Weights of a small transformer language model.
Size: 11 layers, width 896, 7 heads of 128, 135M parameters.
Training: a variant of Muon for these matrices, 966M tokens, 7369 steps.
Each number is 128 + 32 x the weight over its row's rms, rounded and kept within 0 to 255. Layers, rows and columns count from 0. Numbers have three digits each. The size before them is the row's rms in percent of the matrix's.

# up: layer 8 MLP up, 3584x896, rms 0.0273, rows 686-798, columns 280-335
# down: layer 8 MLP down (transposed), 3584x896, rms 0.0273, rows 686-797, columns 280-335
up686 100:107156127175107108101089105192112162153106143131157159181109112109171100160083116122114107094131108128100119138095137147097113121134038134134135123129124145147136185125
down686 101:116144143153107158121201201146140153145131128143104095149079129172105090159151137090100125141109157142155163108091071183199135174124121122138130121132169107152136139106
up687 097:158099167118169139098169093221084114143132120118170138131129157107173131142105168136106164138143122144145096109106136128120129131159141060183125149118040130177127136124
down687 097:219131175157084079096081135122142148178126128129143125144147096168143130127092121141111111180121130108083069100141139149123160153098170106163151085134112153162139193164
up688 103:145101183139121090130106104147119146168127133114124130135174133120110147153158097108094101105114123137102082143132107150118106162147117159101127171136117141120154166117
down688 103:136130133120132115139127159127130105131181114123092140151110112133101116162111150087110114059115142157067173115131138164145121128116151119149077109145139157085183118116
up689 100:135123080188144191154100148177112114151126087070061080113126116126126133118110117106162101146107179118179165177127086082129097110050114102099125168134124126089166161110
down689 098:167119111076089121120116151080088105143153111101126157148160106108043141153126142126154165124126110135163141107139128145099165082114116157095166079126148191172134104142
up690 099:147137088145087087162075095100160082089105102051110109116142144130114084082106108137096123067105109106165111116162124163148105124106170061114209122173138176139155106098
down690 094:145129119145105032148164088127121113125137080093176132122137127173170099163165146148147137137106105126138141122119127085124152103108159112095147130106168115122116087141
up691 100:131147117154185119157119085152148137086128127132120103124117133110122135086118157077104098132195141153159173137180116156102135095094088102110138154118038163124103089140
down691 100:158115103129191109135167094117133167093082171133124137134120084130140127187175145121101122108114119070151104177127080136124135155130103156166080188163129102107137161067
up692 098:140134124109178141100108156106124095147130140196156080174089113078082126087130168073092135145089075131105118078132147111131194152105110156102095168169156107162153150137
down692 099:197177103111173113142060111109104140093132183138162087111133138110110093129079155103117107051140153151190155102088163133139113096162076128033128136145109190096105069180
up693 105:184082134182161105126158122124137121105115146074148165127158110125129110164152165104150161160111109150148178088093143161143152105158090140163166177159150167184123133061
down693 107:141152190151164108121214151070129081101074129128074121151124138115163139114073088061093115126083146170083126144107141122162123135110128145131153087132140116145073142192
up694 097:159104175101100086139154119133097121073091161102147148155101192107139120176163110076121192149092085124120166153141186128086107118165146116163123118120160067084141067160
down694 097:084155191070114142093091161128153135139121125155115072188122151039134141135096088100176165123104100137135059128118122100117142116146124144140085155105149098112182094133
up695 103:159166107129094176116089197135076082170117130170156144126179102161113097136171130116116113141186133095109156123117106169090134163168092080087080056054145160150142144118
down695 108:142168168159086147174114135142151147115149121117164136146103136136114098098138146071094136124147088135084161080109071101137120143082168101075151121193137197122161150150
up696 108:150190143098118122161129108146098149109107141104118125097096116124108144134183146162065188144083103168119155166118168094118098136107106128100164122095141107119160116138
down696 098:109121125154118105137020120151090145083153159139074065125066105139101102136160136180154111096151146067128112065117153079156127102121152180104153128111160135122149073136
up697 104:161144131150166151135112138118169164218132118108170179105121130112072102191103107128100078154135129117107139127161094167076150166149126080122119126155129117197099152117
down697 098:230126131154117082115136135099093150185127157140149123087123158113180082182102099095113089059117147157141159110142103150139125066167110136121132161214084132185119131169
up698 095:151105147118148091120096137089128174167212160078083187104133128160107121158113115144108141168073125129124163086138116140138144105124147189085153150179146146101145106144
down698 099:144168129122139126124131146063108101159171120127153166111115132192131142148108137106209139161143150109191145183101080132067139157185144163125151096143100120133120158154
up699 087:170115141146163084098109116120094132054080138145100165100107169101119098126118104071147123181126087087079116166092139208112147159145125129135104076110159173073155138078
down699 094:184105072139135123165210111132187097182118213157125091125133129140152099128078190117076142111113133162120138138118115186157131138137179151103092143091137119141094132085
up700 107:115143156123070124107093131092157103188093170108095187112120140130106186199133172131067137154117163160205063102148127127178120111096120199134124146158111185098076129118
down700 093:164122135141135072067121130111074065109109208127132197093094122096144138065139175194163072135073112125125153107151122191189136142169149137122119150147127132144100058076
up701 096:132212155092094048136127148201093172115086095105127101157122091187123182171108149126163134083131101124163127158097174124157150136145130103137168138100164092100171121244
down701 100:125131156165137104065120130120133125162065146113129071111155157152095163148107095117125137112139105092171143095142133156128165201117137104103117099180117124094145079083
up702 096:139179107095125164137112113187107132121129124206166086117131104100146100114184119142119194074116124067123112125129086080160102171201131121102132161171144093111083161126
down702 097:116169130107131086182102100095134136086108150141095109130129186114142114187106136148100087090125119168105162140172158188104067185179055143120110124117136122051063142148
up703 101:173130125128171036115101212151128089105127124151146145160128117114134082137156115124139181105114179137095125099138110073159125132107104119099120147175171127156121139155
down703 104:170133146070146128130118183079151157096145146099164116125173115117143166172150128141101078171102097083126165134126164149185160162112115122172094108145104169150089153187
up704 101:127164220165160098129148120125119081108113156161146108113158095128222116138109137061133101101175118147118107074104144124156129149123095070155128159145148117123075084135
down704 104:143129169126140161107155141090108107124192132102085134066111113119133195121215072134101070126184132152122119162176163158153139061153054111164115077074089150179109107157
up705 096:100133150125125133132171125131085138124108128124161180059129111110135176051105137136148111100154064095107155171116143119144136176098217141088175114024155104136179069138
down705 101:134100143088146159128107109159152118155173086145142109128158107086139156108139112102105168130140162107139125138099149067105101161077071160166044107146166137104100137071
up706 100:112149130155077088156141135161090080187115157181128149147103129153194103173100144165168116125068132097141130126100152109095097130193134099101145176139141101072094086116
down706 097:115153134115072082169140140138057127131164127138123143147117181094140167099102162091108147108142175131073166159149101134136108105150125116163132101130147153193081094181
up707 100:110114159167067095198112136125161141092116114131141163115114145183109125152158220081131195147144067169138132092107148133159119161098154146130114143129105150156129119162
down707 101:123093099139067117127104118164143165127131079122160160212153154163164182102134124110109112148121067115127128129089087136186108135094130158194155046102103141174101103158
up708 106:069153131139188161100073114120121119099201155120108120157137103117064125115159087125126099123091104142138096171167070090138188094145141168129194087121132107112087122156
down708 105:133128105124148089132101145061168157109145069105169154092077141094141093099165107109103075181104135118121164119159099134190170131153172084127132161127156115122094199107
up709 103:074089124150145155136117143152147129168119069113142194190111196122123200136121131156172154086141115172107169138158167131106113094153115119041168172183113142117172124090
down709 100:155098066121177151105148183152109079110133171146109080099128154062078152097089119074138112118137200152153133117197120110148100201167126065133107089110116136128131140088
up710 101:130114151103142125101058183174077068115149064116122107104119097128096163157151104114160124136067147128111078142145166096109107115147156195179093125172156088118148093124
down710 102:108122177137122145128134151167148162064120127171158126125130097123090146156176181118091134108140063170123134161136063183138138120112159144117119136158108155115163105111
up711 102:114127131092118190120115124142123172163160135125147086130160117129144115107127143125102133115172150142143141155107181148145142201163144157087147124114122090135155092154
down711 104:139090158155135199126161114084160148163157096118110146132106126134069164198129125118170128080166227088123114149172088071147129067096120136137116168097078061167135136175
up712 098:160111142150087116127113093123117150158070123099167142135228116146178088157142168141131159137132149130190164076148113114129020125112163124107141130102152170094096113158
down712 101:154108129137112143066037101154084140124111200131109063126091146162181106132156089095175089094117119199114107135125132132101127139143126118143105093123129146142123110105
up713 095:137096140136152123094146131126171125085193123120117157111136156134157105145134091181165134085155168119116112100190145133154098135052180131119174127132116159118121128144
down713 102:180124114187132123079143115109151180172132105107149138079169073080149147108152108042130089182132111158181168083091180089152113152138114104115089107053150162089075141100
up714 097:113152108150114202109108144040097138094124076065109125109118166086190109147131141201164123153127132139112113127133109146078125177134163087157122162162137165186129135124
down714 099:079168150095084124131115085109079196120073145148132187125150081104116064099112099121150145114111119143149122114168100109123134050111144081103166109170100118145156139130
up715 099:102149106124173121100132100113152086091157162125069141134105133113117085137174128155114137113135145121164064108125065088159130150164129102167176144142134133179114138095
down715 101:109083149128137079197191126148121149164146144114094118137156089082123167128131136173080102082126128057082126154093129147093126130077129115106096167117150161154114147138
up716 100:148106134125061114127098101201123101167038118143138167140096183072152103197083123124207072117079096151083141182147120134121092092184085090092035118161129143144131119134
down716 099:071130119131141143174138145127140173170156110153178118119120106068112128133084132079117129071057127136168157121119132119163138142191125100093150142138103231178139109156
up717 095:138078175075155115161092132165105120058180107137132110179110161145123055119032128118184125133114136110164173134133122111111164121123151138149125142098097101179137139056
down717 101:130088132116088161127146142187102200161117171115136171153124119137086121168123114122147149142150138104112159086103144127136147169106130146133070165098176102139163131129
up718 096:104075186109091114111194140133141085109126104089122124117136175179094169128101116142107184142114106109153157160109121098126083183141154155146141154147155136101159107096
down718 099:092117135100148117154142070096140064107137124076104094186119131111125116142137143124122108124120091170073100108167158111148073139119125113143174121160115100074130140120
up719 097:154106080170129106086146147117164117155184088112104087137107112105134182091112161106081125090124149141116099166058102170167062125112117133147107099134071094083143119157
down719 094:119162117171119145086182150098161091132100115144126104161180163087197169116126084101080127179119089127110199109136121145151127200167154104150144167165099150153105085152
up720 102:132117132079105115096185091070189189123073101129138088108086104162138120115134145115063135179200104177087141137137119144077145156133088146136118152165113142139164150064
down720 100:176133133082145123096162071119195153129141210151155118122123191171145183187139130127154116088127157173082133126130161142114135134153156130106155075110138190144116127153
up721 101:100171146076127111137077157103109105149143113110153100116059148130095115184093117105111129100156154103169135115128123104095066144144143102172156190148090121141119092130
down721 097:175062136131145127139105124128150119135125167087178155166099157117150177175107074207092121104113082129115191099136147164170097123164079147181102123165113158103116158085
up722 096:151153110165160110108080171155135127054180104179117167150121159116111154081130171129118143144112112127123065210151166072134090146106091144118201090105136184048087156117
down722 097:169138149197105103084105193151121071105143124163182132151111121133102170121101114124147140128129158136122133129115121129157000108127088173114104127148095093091115162110
up723 101:160061101148105134069138148099197183111141140112114132144096127098108077088134183082178133117098144133090136136141110146144063114204094141134104107151200099118151125141
down723 099:159125083159123207085175088118167136133140068130129071162115150126074134117138141125130083111186223157133164112116062048102114085179114127120150131162087149125124109116
up724 100:158186158141147149124080099129090130135115110145145164145152114172085134096096057116178091140153156104119182131059117123186059095168145117070180130095159066156101093067
down724 102:159103049168158107160086112100146151131123149116103170102126094128153142150129088141110157164092038172136193156113124147156078060104149161115085111075129066153113104123
up725 101:112192075057092146146124076114083101177150178112129094152102128132099140148135220136135088064088088125157120083106115121109158179161116086109156114122121207086123153145
down725 100:116109117095096236135118196202054118155138140130130097151112131145114183116206125165133136186101188111138203215140055134123130125087143131110152147164132165160124150134
up726 096:176113098142109130118145168138091093152163112106166132144173113161156152112145118109119018148138123091146107155137067163162148133137113131106169128127103139146163170142
down726 098:127099161152199150168140139127131135164062065107096118123135143166172176131116137152105160139109142128100144069161094144126127095165099069153148146161094127120161126117
up727 099:079116094056136089142165100183135192129169104148179181116162158138118103102171107141116180177122176124147145096142074126136129160121111145137171107128161159081112123045
down727 095:142105121155127150161173125137078108127145148147137170091110138085170080087104149162137130094111147058137124139109178110155145110225163132156066147130144153132156113129
up728 099:059169131120148129158122158131124116165086117111162169077097137074078161096091156110066116133184127105093097152132127105156208168127086112076132055143123070125117171089
down728 103:147163124153151103124160115036178155131133099125094078104117142142109095170183143112138142143127153127101145108127140116127139127095166079119121139102097114126110090136
up729 095:156131113134141116124072110154170086071085133179136123146094144133155148141097177077190090104128131118132111142071223136119111168094114147158161150131146082085127059100
down729 095:117078150127159139136067125139120082119156082136090097104139098156105145131145105138114222052133152130087129126078137164132078185151139098122188107094165177103111158075
up730 101:142061129069142146080078165126127127127143149152105152129161143173119093146096165142112154116186100095191083105156144121121117152086114151118115129104116089138146071134
down730 101:126151194153107066080162086039098081123130094092139130162147197195141137160089140166121178101140117149095046155156169113094097083138123084115136131210146076107118081089
up731 101:116136126151099121161102081107106137161119176120124147115188164106128115101146142153156120070205134129149143169152094170134167228132143118112195127126197074101139134070
down731 102:139121175187143108148178107107136136106183141136183151148111148173142102134162109137129163114161073196049076130129110086138098079122151133109192051053155189136195189080
up732 100:110111133110132177141132093149117103088109142107109114178156064189131116102160119158110119103108189106100099144116202140152101112183113082070153086122138136090147085126
down732 099:059168122121131130088133116103132146040140175127207112144104093118099062169145059141138129117108111113136097110120165111199160135162136140113127200131152196069094176102
up733 095:156100185129135109190111081109125104122115125135103173146137105069111118088108101044145100125136097095095133090120134145143107094143123164161091092169116072156230115130
down733 104:133068108102108132061076127134171158115171148064132074169080110160133118098196107165158142089103045014161137160097120092107114148158135201116133087103097127148120064191
up734 101:141101146111110166107144079153042104126077141160139169126113097124130139161123138148163071141129112128104137133177160093144168144145129144161184093100103148132073153120
down734 101:147143079138183177142162118171152155146129125168100137092087142136119053146165143104123127123060112141097174102141078123123116103123112133180122085106126184115136170078
up735 100:110169104107118106193112144159126143077121142176122123116111125114098098080153115057124132154159100130189062145159094100042159175113111170098129145144106113076134085138
down735 100:134137153160110103121137075145137184095124212124100164093085150092136153160165121130130147107132090134085117092095111143133167110121110151180184082080134074114088147172
up736 105:127155162101110118145111139110146147128141073142079110057141158192148152114132114105144116113126144104137145177155162095092151137129137123078109114125171094172134130171
down736 099:093124087129158147168120160126107100123147098119124165046108168118116162085150050162117161163175161081141119124121101111139138181089133113151189090143190198061138108120
up737 102:129079159069127139154080083193134158130153072193111140116093158111103080131119154129173200156141199117174127093149076097103107142159115115169104129162110150109095122196
down737 099:135105215157103172088139138081204166145097138091122123164167119159155149162119136089132129143140132126135145160168114075126119122123171114103080176131165119098111100143
up738 101:054128241161092127104126195135139114164106123103119124145160108142117134131113155135180097139134203156187145117125188092122176158103056182121123117118098134157095100123
down738 100:104089124059115111158222102124071126080073133115116162106136089100142127143113151097130143187133101182150140085133176149153238096148119113139184098213094161083168099138
up739 101:103160093188160159086125158146135203101149116128127074122092172161140101099177037119137117175128118123168123153108117122143075104106138114140111128123121120153140094173
down739 102:195089089181108180164162152108116132134125165110115095128135149129089139128148155112126089150101090150145156150182150120120097128159105135150177149134091142168159099097
up740 097:138199176101150154168091110146103072129130112153123083137104186088145085168148144069185100171085163124122176169103110168091230094117207116072120126072173103178130124129
down740 099:154197076136107132116096097135087113082113113111151156145165125124155130080099084199166199127073156084117147182104128163180104146124157126154173109159107102115125112130
up741 098:065180123111126130155121086115113142180171113119157158138148156130120145171106154108163094113107117132106072190195151121140118136145067113159200099142091074125178164126
down741 099:066173156090111125147153107142151176119123105138114199106091139150154078140118087153168164107136133108095170152076117154211117118164110155164161115081159186068126091136
up742 102:083161154117099122114081126072153097158155128134141158166098094103144139127131158105131151110142169125115213126121202144120114072098184116116179153152177139134138166137
down742 102:125106184116136083066109102115182123082172103137118169136155112134110059121125119091098114086108113095126079120110144089115100115124150165116177112165083160165115116136
up743 095:157136140167094107077172136156194124135101132154131112118101139119167110092097135091141125127132123165125122097164129128146160127140121179131123084113142163087103106106
down743 099:132160161185124169124127119153144105168184144048110146109136159120162160118149146161127124134120146137158109128086137123131088176109153167104116168093082161112162154127
up744 100:137138133118180106158156105093137110178141097052103192129190126147157141155118129123143181125134192127135135095100066150086166188162186180130081141177118149157094074135
down744 104:180152122098099216113155148159127057130103116103080110077157158152117107154158158138157137155081104160122148156177164120206127104095140195177140107103131090132137112101
up745 100:111113135120126130146071127133135087133134149124154110154182147089145085133151083128132057107136152104098108119229109096146163138134136099054193102105183080157134129050
down745 098:110109138099150116166178117157131099105117145144173103109142112069140091158087112104080121149083089107144150111136188144103144167155102152223084161129135168106112099156
up746 101:143107109160147113181063129124162125083114138120173081141121129068191128144141132098119182063098134107160167101077143190098143090057150108139125098131162167145131133124
down746 098:144192112135119071194064164115146163117144156145106065176151143156142105171114081115157163137089142121133120078173094139175110111115076092238111063099076113137150126128
up747 099:109137130085210132183111134124051128147122135130116165101143164134073135144096099119155146132115132140076148130167104112174103137154158119194161129147158074122166133155
down747 103:148119090105121151183125196208117163050115104157116136097126093072110133123102088148176100109104148154197171115151084177090104067124181141161134173139100171150159116129
up748 098:095117110125154101151092114110137127118146164160157141087083124128098132043092133121111095136093132139178114137131182104110103121158108209132174106134135132197120171120
down748 094:156148167112139092166114129113139081075118105136105123068211122141157094085197120097138150128111117159083110099111159091083196068114123173101170083142138140111171103123
up749 097:092130165129123172090096098122150123141090171137155092164147147132081160165132095094144203153112150169077132076153165143125130197113136121123086126118140106143143121105
down749 097:122087128094079137118171102124090153134091188148101196130161100098113117102128133109107078172125086133082129154092102133106053115150154168128079128109130178130166152138
up750 099:150133178145147096142126150099132123113108090129156121165104115103163138159125125118127125092091076104124198096122153108130135133123153171129142148117087146152129147137
down750 105:177171152087124167131156107143117130138163104111118108153117202109158120112134148119165105150058156109116075162125172166076169155103095114193130171171109180119178051212
up751 103:121068117122106124142057106156173090198100119145201084178134141129111201170144171096076110089135168117168120077203224053160092082086044116085141116129139113189129125127
down751 095:122075103140148114143081187067133096157138124161142100099169134158164143145183083131096141113118102151166119110122124131173152083171114152112199115104104076112131118104
up752 098:110157133131123119132052160104185101148163110173129127078141115128041173164135195138139094125122146103110096094087158104116098071185152059110107141179130212133195128060
down752 094:136162121166171115099139135063107118096108128165136146124166111122148124148111132172090143102126132152155126100142111099135127167100174045088091090110150103178152159156
up753 098:172124162100059144155125162139154136086124134186139148151119078097165131172121058165071109140148165135107111140131144187150128129168133166164176144058158088110157085067
down753 104:117079131129086111106199044102128130117149104150157102095111073165127093133097115148087099117088087158043100109098100164095126122141127130174121116051138124155090119129
up754 097:130137107101083166113089173156140124115123170100134101118094108083170164127122100125083098135108153159090100132145143108125114091140167129099144089109135129141158102114
down754 095:153072106172141103123165078121141092080159088105112131125155124118150107138115110133115136100199136140153152124123144089092093123144106102161164117137124169164126140163
up755 097:123165131115191136112096139105188127136142132166165138141128106149064131046087146222082142090176114111145143128124103173111148132135150184160104113092149130097109104090
down755 101:134131095097120149185103145079158123092109139136145088109109125156119149109129137092113147159137094140157082112135111160094103105160134114132154051097196159129109113096
up756 102:128147127170069177082061166131114159047173109146131155134055119113097114180160119096116095143121113144124115136135093123105083083100134126164186105153089116086109132109
down756 102:090102126102180129188101113103136145132111162123104092108093163131129085113137145113139125143130114112099114143121106127143122178110129085097124197158085148078115105153
up757 105:129113131114125071146123123144156120112080127149095196161140118090121096116114133196106120154157079107168115123142168083134145119160162101098113092201156076075047072120
down757 102:121143133091094163148161134163156164145112083075088133228098125133092170105084106127105149133129112163171143118165124073120149182123190145092143120141145149137093130107
up758 106:148112122152166107108110145155198176144162030143089105122149106131157136092122099186169193110162061121140115136173203147120147155155131168127147173102157105110118130082
down758 091:101057103130108124089160171093179137114144173123105144103146144135140097103167160137125103148073050103114161111124090117113155102101177122130168098138124123186092095102
up759 101:132165151093088128106129131089192093106121151154162170174090025128098127158155123162115077125120197082140144118128109101147130243131073112115146117133127120089131154138
down759 103:141143112126127138144140083087127162089125154147126154103201104185126186125153183111083104089122154133163100069102116129166169115183142075204135163090153101067111138112
up760 099:111169050125101164197113112076064154087183153061104162116151106125146188107143086132132107087186078114149140064072082122149084114134102126183139179152072093094104142110
down760 101:106155045153134105082138160095115104129145154136132093088087142162128088114118031127157152157150117105095109144133175107100072109119133150120143124186184135114123064118
up761 102:146096103128129090114159149090069161123133202146159092170086134148119175141113124134095169094112145139117099146174063122117123085178153128132173137150111130132149133132
down761 099:128111116111076153089157074137106131124187052200168065132125158214085151160159141077206121126090118202142066142066100163168128137146055111155130110097121149137154141138
up762 098:156104061173143192130165128169130172092161153087108071102113194073138164138174081121112111125192158108090129130176135097062107150100140131133098106113127112097122170153
down762 100:070129107221119170138118176211122122088121135079125109139159177162134098120127130120145044139139158141079127132166168162076098088108145130136126139099132089156079159132
up763 102:130127073151112159087235145141139114087121123100145104103137141142166114187102170126136158093136114098135110179139119078183151121198185150106156111207186140157154205129
down763 103:102153160184104117133153116120153064113145059160167108118116135141175114127177126165161148122160129159181081134101069171113138128136104073123185136088126132109126099125
up764 103:105112127128107145093055089116105084094092139149109132080125105165128128150067102136116116119138176138086124108136155138075154108159105174110091102116019163122044124135
down764 099:080166124151132087125146079103110160155154145142139153116075118144148115095113107117147196175083106151056059179121114116085171152118066128046147087088109157137160120154
up765 098:140134155101121098085121095163087112117124091122105118116182135108110144163165130131152121161120107151114089113135147145136076139052127182106107114142129082172115127111
down765 099:146113138070173120135207099110161117155124136125085120101150116147110137077115142132075090185151137087091040138159083166141080155168078092113157087149164127163122157120
up766 102:147117078105137117112091166118094169113178181134101120121181089151111188150066144043115162132086157149126168105122096109156142101155088136081181162109172164149146131096
down766 102:111137183097117123153081156126128103136100115149161117091121093138125140114173168104145146098087155125109157116139132088128145096186083134125132072113093098129096097109
up767 105:155132118155148122126119130135072127155125171129130145114111133148086110154127109122128150135184160067173165120148121138116164088118101150114082095130159140100116098126
down767 101:074146112091120154066095155076169138111125109140085125072131099129137163165140125119145077141129126104146210151160135132130112036131087035134105225089097135162092067133
up768 103:112135191094091102150160109129137104116169104154183171146121168134090149078199192156113126095114157180146088162119056096145124137118136191123135096160106104120180137128
down768 100:122134158099135104133122157196179088144117113138095113098105181141100167101116138135100104078162097117119105123132133115115129127085132122174143122202051131125136107155
up769 101:126112151173177148176228152114113111113130150161118141195098197092138130096087126115133161108170145113140092070190100055112140175112106167102154134129130096043140081156
down769 107:110088106128082105097145137135092144108145133071134110152095123085136103197200110118149113109168093090130136096154111128131140122143107093180138131106114104075093111133
up770 099:129183109166113115126078107112164123218140070087088118189195118108099100185076153093122105077130105151114132095111117133169129109128115145117137140100095170126126145143
down770 101:135140143139152124132137106163078115126079171073163144133174204127167125121144110112101113083136088175126118073117113122149109183160163144091157139182125131133157094133
up771 097:105098115127116119137120192135108134164185123159176123173093117068095105131150185109089109061160120033147091100166120125104108179192168108088089103176165189193115147120
down771 100:170122132090187135108141160142174111082092067046153139104112157146156124111146124117174124143117101180114101137108068109112157151125142084071204131130136133096133134129
up772 099:099086145125012144132112101193176148138127115154130146079161130098158105107071174120194141153106108136108111097083137146068134151157138208090155146137099070091151191157
down772 100:151139070107107129163141154148096138073109191113091164133074105127088164151158189116110111129111130141130178161155127175066129105157157080130100152138108134198120082104
up773 098:039152130088124143119118141079165105159074168143136073112108183135134099173113137192156127139151125175071134094099088129132129107155126094088078121161182168157108179191
down773 098:121088130106123083137143182103145124115102087187148133111096139139125111114124144062067125159142125135101172075118141187137158161144133102101083145153109124157144113123
up774 098:110113149100166239136112166214115136142126106129086165094120096112136105070181159083134126133146182156139113097081129162131126177129201108109150120114140144125102096141
down774 105:141171138207167121128091141145135105120121087114103174114130159172136102113096163139128126171159119188164154093126104157100092118121133158129077078148086142122112114145
up775 098:155103055077117149080069076172151132130123119126095159153137084109128122158183129101122131121153098154156138095181069086129067158123210108150125093148213179114145130106
down775 101:118201075160083118109077118126142152171121144108152128127122207182133095058151142104160096128104105146126104122145077121104121100109126115141115163192103116155173133165
up776 098:168147130181182126100151186165131162095126097165135110114133101110134134142173143120161117200101166119157090106174120159071133137117161159179098104187160110198111090180
down776 103:132130150149110155096113132111142140115151114065120157123096159115129104137107085146147114174137153094086134121118142156134106150104098075121184081142153131123114145097
up777 101:141066100169149135134088089163125098070097123173135142174099127155109139157163098136128115132144103178149145129132093063136086145091151101105099079104152147083112074176
down777 098:136156134102106171165133124152130136120102127143123130094141121135165198131122132121142113196056131140103174149137123192111161076143120164108066146132101103144098128132
up778 101:151136118140141168132120134115105130175074137096079138151113202088125137081088144155131123133105128175087156129139089116157116152148158112084168088128127102050091159099
down778 105:142111112097095141140114127103121155161144149077144078089144086059126146111122139055099146183135078144074137116146088095130146064197129161153111097153149049120176133122
up779 099:125168187085157179187117147114142123120163175110173161175093127133166140116187172148101084103108184129113159161104086119074142176045076126118101121173116141137146142117
down779 105:164198175098138124126114201104150120082126125138192162104099169133137136141132120142150101112099105107085129140118173133113110144149162158189111167098169192135137161145
up780 102:122162098138128099065139155063151106121130139143077139155191060116086210090157147113155128127145094159143109107186088147159082165131084148150108133126128164153119185128
down780 100:145147140178106064129163151186146164087091188190156102131172162112111148155162116127077103157155129118152205136177112119104140131108087197125162135154157172116124144092
up781 103:121136129068104096124066139149090125134161187093126169116130143066098115117070089120198119119151138170106145173163165110145133141139131157134216133116124065180155121150
down781 103:117195125116190087133087083109097175099140148069104151173114174104164105154165106129190118088164144089200108139127100106104133111149138136089154078113174120115146094101
up782 098:142100167114208140074139105153130119091131117098122190082164132078123128199103106105092173118167127145084111095125122061102175146108118140140141106143180115144169097144
down782 097:111122145184089096208184210150115075174128139123134103135132161107096100111114112106070148137128167157049125092153082137092134171087148193124114149145117144110159160077
up783 104:113148149152206116112099068107164142168088199171111164162063175151192145188098133108071126158147140102158162122079097108108151154183137167125076168161161170148125087095
down783 096:059158128124113096056159076142147099164096095131143141068144142123103140163123152137092066160135103169129150116097140125062148081110137138158100136123119119098090179113
up784 101:139088109102154144115102115222096107112155147151134171154118127161087134144129137072135073171124115105120139130087191120088077116181119194107085098105142130072121115102
down784 101:162128093191099124163103118158159144134173112092093123203114191129066120148158124162134134157160130140144174153149140095118157141175114138149085129099100136128173121125
up785 100:171165145173148104137164134135125141132101086137166172144091139134117136150108182168118100126117176133077110133120129123132149106138142182113171096115124135183150137130
down785 100:095102121133132170104111080098144167091153163135090146117112031134159173134124105127165071149100080107124097125166126142109161091071099136192139049115159095117110160162
up786 100:091079134097161152093106143208149121123114134157148132142100198112095127110111112088112154124107185134140154107163142143141186111119096069130145113072110121140135145143
down786 102:159124138109115115152134165131117028071116104085121116148084092090116094039159168177113198158085188067137116133130145096131121082186117149150099123111115145162119097063
up787 099:173135146122106123130095073117141096112139179096168110156114118040097096115164114073179111147133189095191124122121135152108180178192171126166135102127095192118120066137
down787 099:086143178149106138146118127147149143161131114150145115123146119153117152120136095170141118132157094101141148092118154197138103177118157073206145176145129123099117076118
up788 094:094073189084142130137106157072095153124165096126136106126136097062152124169196180134122130125136175173140063107081122133107146106081095160136162084097087146131144125096
down788 098:137133164125086139095096119112162131151040111091165167126122095143122142097102083117116074129072146086173136134174152090156125210149116051129088182119134141095173098160
up789 093:144055076187120198160140156116129113174120153178120124119154179162165144143116177127178112126082108089142085125130079128166117142047087085104095090077083145171154125074
down789 094:144118103075142120156147131123114165123136148130112157070142168134091201102098147122157149102178091162108151101135092103132083136172099161143097126138103156134127112156
up790 098:094190148122142140128163117133113092103171082131117118066151053162099177157118087162155090123142138146084168127175133116116144104176121140089118153162069129095141107146
down790 102:133129149150118148142149162103146175088143080112121120094158107089061143118124074166129146160108152151138153112196147133152127144080103143176102194140132119140100150185
up791 100:175168130119153175146083132076119133138160140130145074082115148135136091116136118115145151073143133150121141138090101076117152095157164099161118166178144121136164204128
down791 105:082136148118176113123068162159142158169105115076094048145085134153145171189132141078139175139108076170142123112131106142149135087127149084145140136153116139128085116132
up792 101:185153142040099153185045101155118155147109152141091145121135144124113124148091119136118192144145165201224117124124054147157086149127167160096152129133162107113134110107
down792 101:117159175164142180125156107127109176119164072082115059172140083102137190080178095075105138178126165087098091145068146132123103112088144134098024154173125127158098141160
up793 099:119081136106148136161110110038140123213105153094111133101187140154123067129126185117096151115127125113124170142124085160094063100112083134136175170111160136113116182144
down793 096:090173190129180066087128183166087140067124091131189147085119105135102138188127038099074132145154150108118141150128100108157107094186130155168085113092120098159085081114
up794 097:144106132230095132082139108115106153156160089145140100071116135103096122113090187089156146165105112147101134130255093093137110127128144196151140127188166064148128135126
down794 100:140197150093163160118112158086139136110139162147193166153113141109124176051141122146156122133119048111132122093161096072124169136130122156131128117156146153150113156173
up795 097:144148157111097120066112197125141111107138105109164140139052153121129111127105139131117115126159183147159092117099127168128097148112116133101147102136104196088131064126
down795 094:149135104088182123149091140149117105104167163116104101131098144080092087104096059089179168078130087146078139155098124090123153156165180122106123105120111129170103169105
up796 100:133144167139146141138230113148128133132142158068125132107116059140147083156143126110178131130124138127129108092128126149203131118109163119129066128109106136184097091090
down796 096:103083093129150053122143135173101110082168082172108126159168183151127162108164141172136144122167126137098127138124131140171129084118138149103128162113124145212136115135
up797 103:143170110163120081137123158113189116122165144122088075147080080177112095188119173075178132127113125114080215104141143174157174149088161116088130168149165176152095147109
down797 107:169106077106191064127179150167164158136069149146156127099157090091097082084128141151142159099149168090106095111120135097201118168122103150108127131115174124115079165117
up798 093:167138087120108188148121144112092155172111125117146086129149073157129046175141087148078148176117115090135127113200187149172116156161131097114101106141133120096179144097